Each number is 500 + 40 x the weight over its row's rms, rounded and kept within 0 to 999. Layers, rows and columns count from 0. Numbers have three digits each. The size before them is the row's rms in percent of the matrix's.

# layer 8 MLP up, 512x128, rms 0.199, rows 486-511, columns 0-63
098:481513462462466494509470486517497531527513503450482478559483477448488489454443519473466492518594539422429556567552446474586511476532523477440512524524568518490448525458547433545517452539538562
096:493511461535552542533500503588495579564513557494526453519495502524483488534565470477441523457510456501509487505510511480512448524513555529489530521516458528523415507479546439510539451511515470
099:458473518507465556468528584538493538521452446556524461416433484520512498517467517545511500470474509463552554390552456508515512550422575394562507536448524479542506542470470511492585503497466470
097:527493464507494478506471512548448463517504496423492440530499535514484428509517485464432413579574497600471514481565445494566561510479500509572501473492465477496518494546470447496476465570480509
096:519524487462523524480450519478506434551450436479492486512453549514490552459491501459499485528503577543496447501488526565488410474546515569483487480490487525556484439483464486464520570507485513
091:498452534482519516496490508517541468449468492537434544459518485470514523524491479540519519505532459572393442487541499481495461454525492467533516456558459485500547548472431529453436493420472501
094:463443476440459509559487538502555523516475595538486511472492511441527485542501515540469501503441466547496486514530531476513531471548557510576531507496490498520492483425584491464500523534418530
103:522516521517442590523493499542438472456430523478486541524429524529518588546618526470465503508523505512517551500537482515485500464481491463531503414508496420526537515521416468511527477518491440
094:552494474548486485503522480559458518604460511507474417463493461548475487550493480517470487446432487520446497495488552506452453476482520540520482532491494534567508416493460479450500461513488520
092:464508489514503502544415448471455424568492390538463495465548449516511468508521526497433487510580478470505509483503516523560519484519557536537531493481533475493465470527546521491507526519436511
099:528585516508555547520453535510432522515423501478522479526524518481521476501459524466486483593495484556538477469503496516538477463519517499391495511485444504461488541449443478606554485555495500
095:480597439467518535497501536537364581471531472547479422599475512518465534502427517477426495470490466527461454481507527456500478475470524465481507524523542564530435566479452442518517517471498544
101:523520511477493440535453487537537516530509467553571498499486510515550540478523479477511527497445534458502515421548476573542528554457522483450546478465443434449510483521484484503438555479507419
090:408482453483501527534460474479532455491480510470452527524495569536458513493462518488486511484498510545492495542536509542503436486587458536451535496536461514426473499456492535481432458456536488
103:451530487501494524470531508500472560501469521506475470546536526509491526431500534502470541497509454562486486408610475544550543458432509517524472471477481444593501480514534494514545475551429479
090:553536480510474472474490475493516548507475428527442440511519511465459447546487477494473510446502520509474481462489488526497508484541548479530523568446430411533503553483502535477504481529538487
092:605492579478564497492540463506450507516479511582465497418505472496421444503469555528510411509532489526522523503524488504484509512468493465545473499560519504513472470545578499458482487577507420
095:481519522464421474538494375528477471553496496557543475478542558467498509512520507475486561539502535506455473515538566567524474563423470488464485469435493473487524504475471488423548545536464504
102:498527522532545517470530510459466550507464561470570499457510480521534492507533429485454526442484483475548490485467506508522436463466495465447502591518547469457510461577463533431520490533505490
098:553456503470604468505506449568484491465540417477481464525562524547511401497510493578486490494516491579455525479461545464537453477483515497554523530513426460538520490537490530534515478501486509
092:542531527501489485483425524544431477467474451485497514515506453514504532482547521508501497475418492459536464561528465571510486502478502426443467406660589437564482427458485487497479537460458515
100:482446468538493502505490432464494529513553481544487452538492437525485419588479538600514521464480470434439507474492522561531439452396497507541447478533489538540445512529453511475536515495550508
106:518531545482500496484489382487524542490560516526478541468490476483493573467556517448528495531503498469498591382561459440528514489508523487477500473511492460584486561508484509514552499524500429
099:571444435477490568560545496516523510524414458582470446560456445492470525586553524519463515515535535472552444524481486528467489542445530454501532498435522565510480526475468480509442522538504445
107:492525529481502512521593498463529531476509414539586472494445522501538525499551528421425475476508451506475490463519488534469488514535532620412457501489515502569459568487532578497512579499524460
100:518426518498514402490449512503470505550513472489568582514555489532487545494527485402497581483483500533509477518493460473504505497516490465509455499570509482443497569531429458519537569506465580
# layer 8 MLP down (transposed), 512x128, rms 0.207, rows 486-511, columns 0-63
095:542544552484560466446488488474489446495430469585471526553531527519501512433539475530462453476455577551445455518464530514509538521523425490571518540418541483520578548470482506467518529545499566
114:549532515490450476567539517455494525440563591451499491453527468514473410471492482491529485451451516534478545500498465493486428536437519602441568587549443562478523559436541452548528485500544487
112:465455527513493483562504454515568582604433574439488454532559529496520499511579454509518487469492554495510535459448498433499480536465489532455485476472451504463458556502383496544482536458583422
094:533561569498449506470551482470512457541430526542444465433517506441456512480523484513538508525526523475542488471450488515418488554432447479368524504493439510537561498477485497480544517496527552
093:474467507471524416503551515484510476549480543469515516466492470449518533577616468488522483539449520454485437510478548448567444527408504527577487515496486573436512534512528499531523494526535454
086:508467522537484414444486498482546596424452501501567456550481490478567461444537524517520463571496509466530504494410535446591476503631531529515503516523491542417528469435448462508408539505530560
094:551444485472486485478467485523441571570500445440555480455531530452498476425418526507449545466450527499456527493411537533450534510507472480483508399473542467414511505429433499481532517509526584
095:547472519522551500439487553490490446474494478522518486529505555364519524553574470450497524506451554517493407449486523501572507473553508461530487447425461520435483479519455533507471494476575438
091:512524476510454505524429537491493532461497578519529512478455500464508585448499544538562507515494437479529497521525533446544514513529501492534523466521541448520518513528531530571510541554553481
096:520528476434517537429498546506530519516503438472498454509527459501508508569548489497523555499481507442575459515465547452520560472596621485551481432515572478516420431487501591538492483502475519
113:429536431546493553486482488561494501537429521493516519471466458551586432453509549526525484552470413497482477528492471481553479507493485497499467524488525445540505458494503456512568473503484555
092:548481497489519491463528484588469445472466541472523447441555597477526445518501511547492487530483520490551487443537544496468439499546584523479469439482464554532503474536470480509531486441514533
102:480530469555461531460520520481584484466455557453540479555529486506470517519520473514508492483553483498432454534446448444559520563461477414558544451397487471464459502489474478486519604566482504
093:542488459431463455446552499505491515457530525458546482497503541462534522485492475472506517429487535470570523415536489480500507440436528565558485580489532474492464495455456515457492564561583499
109:550485575470494425543555537463512514470486511459542430484444566512486471474503513503562490443575530556422494524491535426552493558540483529497452490478502454507485424543494455475503549434527452
096:559457509472536481537475523481469489462499460474504473519435526547483593525484493554550516458511513490539539511496492484541428596422436504436547553471498560483502543521533467522525515485474570
087:426510599499515518475546501499515467483469534440522456489424484473526481531567489551484435458485547429568422513483543437464504405454487542553495518538461488519437491458497572466464478562548535
087:470490420497546546475500556522500550482459549512427510475468478551538394477517530551479450531474506476529520446489516499496532530559536496490560606568525522496426457521457522554510435460528444
100:443484531490509528472526507487471510504518488488508484485494480498539455492430534464520450507520448495474436522538516513588466513564496508527534457434535493387513450448492506536469628454428478
098:478455518527537472409569540488435518544539527446560516484498412552504545565522513430473477497501533562522495521521532449463493525435436474507542426532542530458454499528502531531464482434525493
097:513594551489451459494459545506498457474545556525530459404510508456491568502525449412554545482464485475538494530439501513534438540558507506491507497559469532515514463535471533480533511603451535
097:478550544564532499483555531478527532466413417486473517502470525528483555497502516478512527532455575549544409535423536544514527511526550470450518491535458541495548478513519505531535450492420562
099:554482476417466506541542470543452476444529526414529536488587467505485542422482489515493545453537487495455427501498519571505499518512472519466532566459573485486495493480569572503517489428508518
108:518468533497606471487460501514452522490528522516505570424476509546558527482558447484541521457548437496478476478480477475573492502516549567493592462454503514513455476476483477522547486496515487
107:560480532500428491451462514489514533481467442533500564487539523527478417543542445499493513529451582482480445515468476521549549482526495503483450436513392474556524515471550425497497480477468508
108:494505494443445593458496451492577473486466555505461490445435497471466536464507533479495566463522446522429439518585516491478467509512520453449510453561571549459494515464539468564446550551502438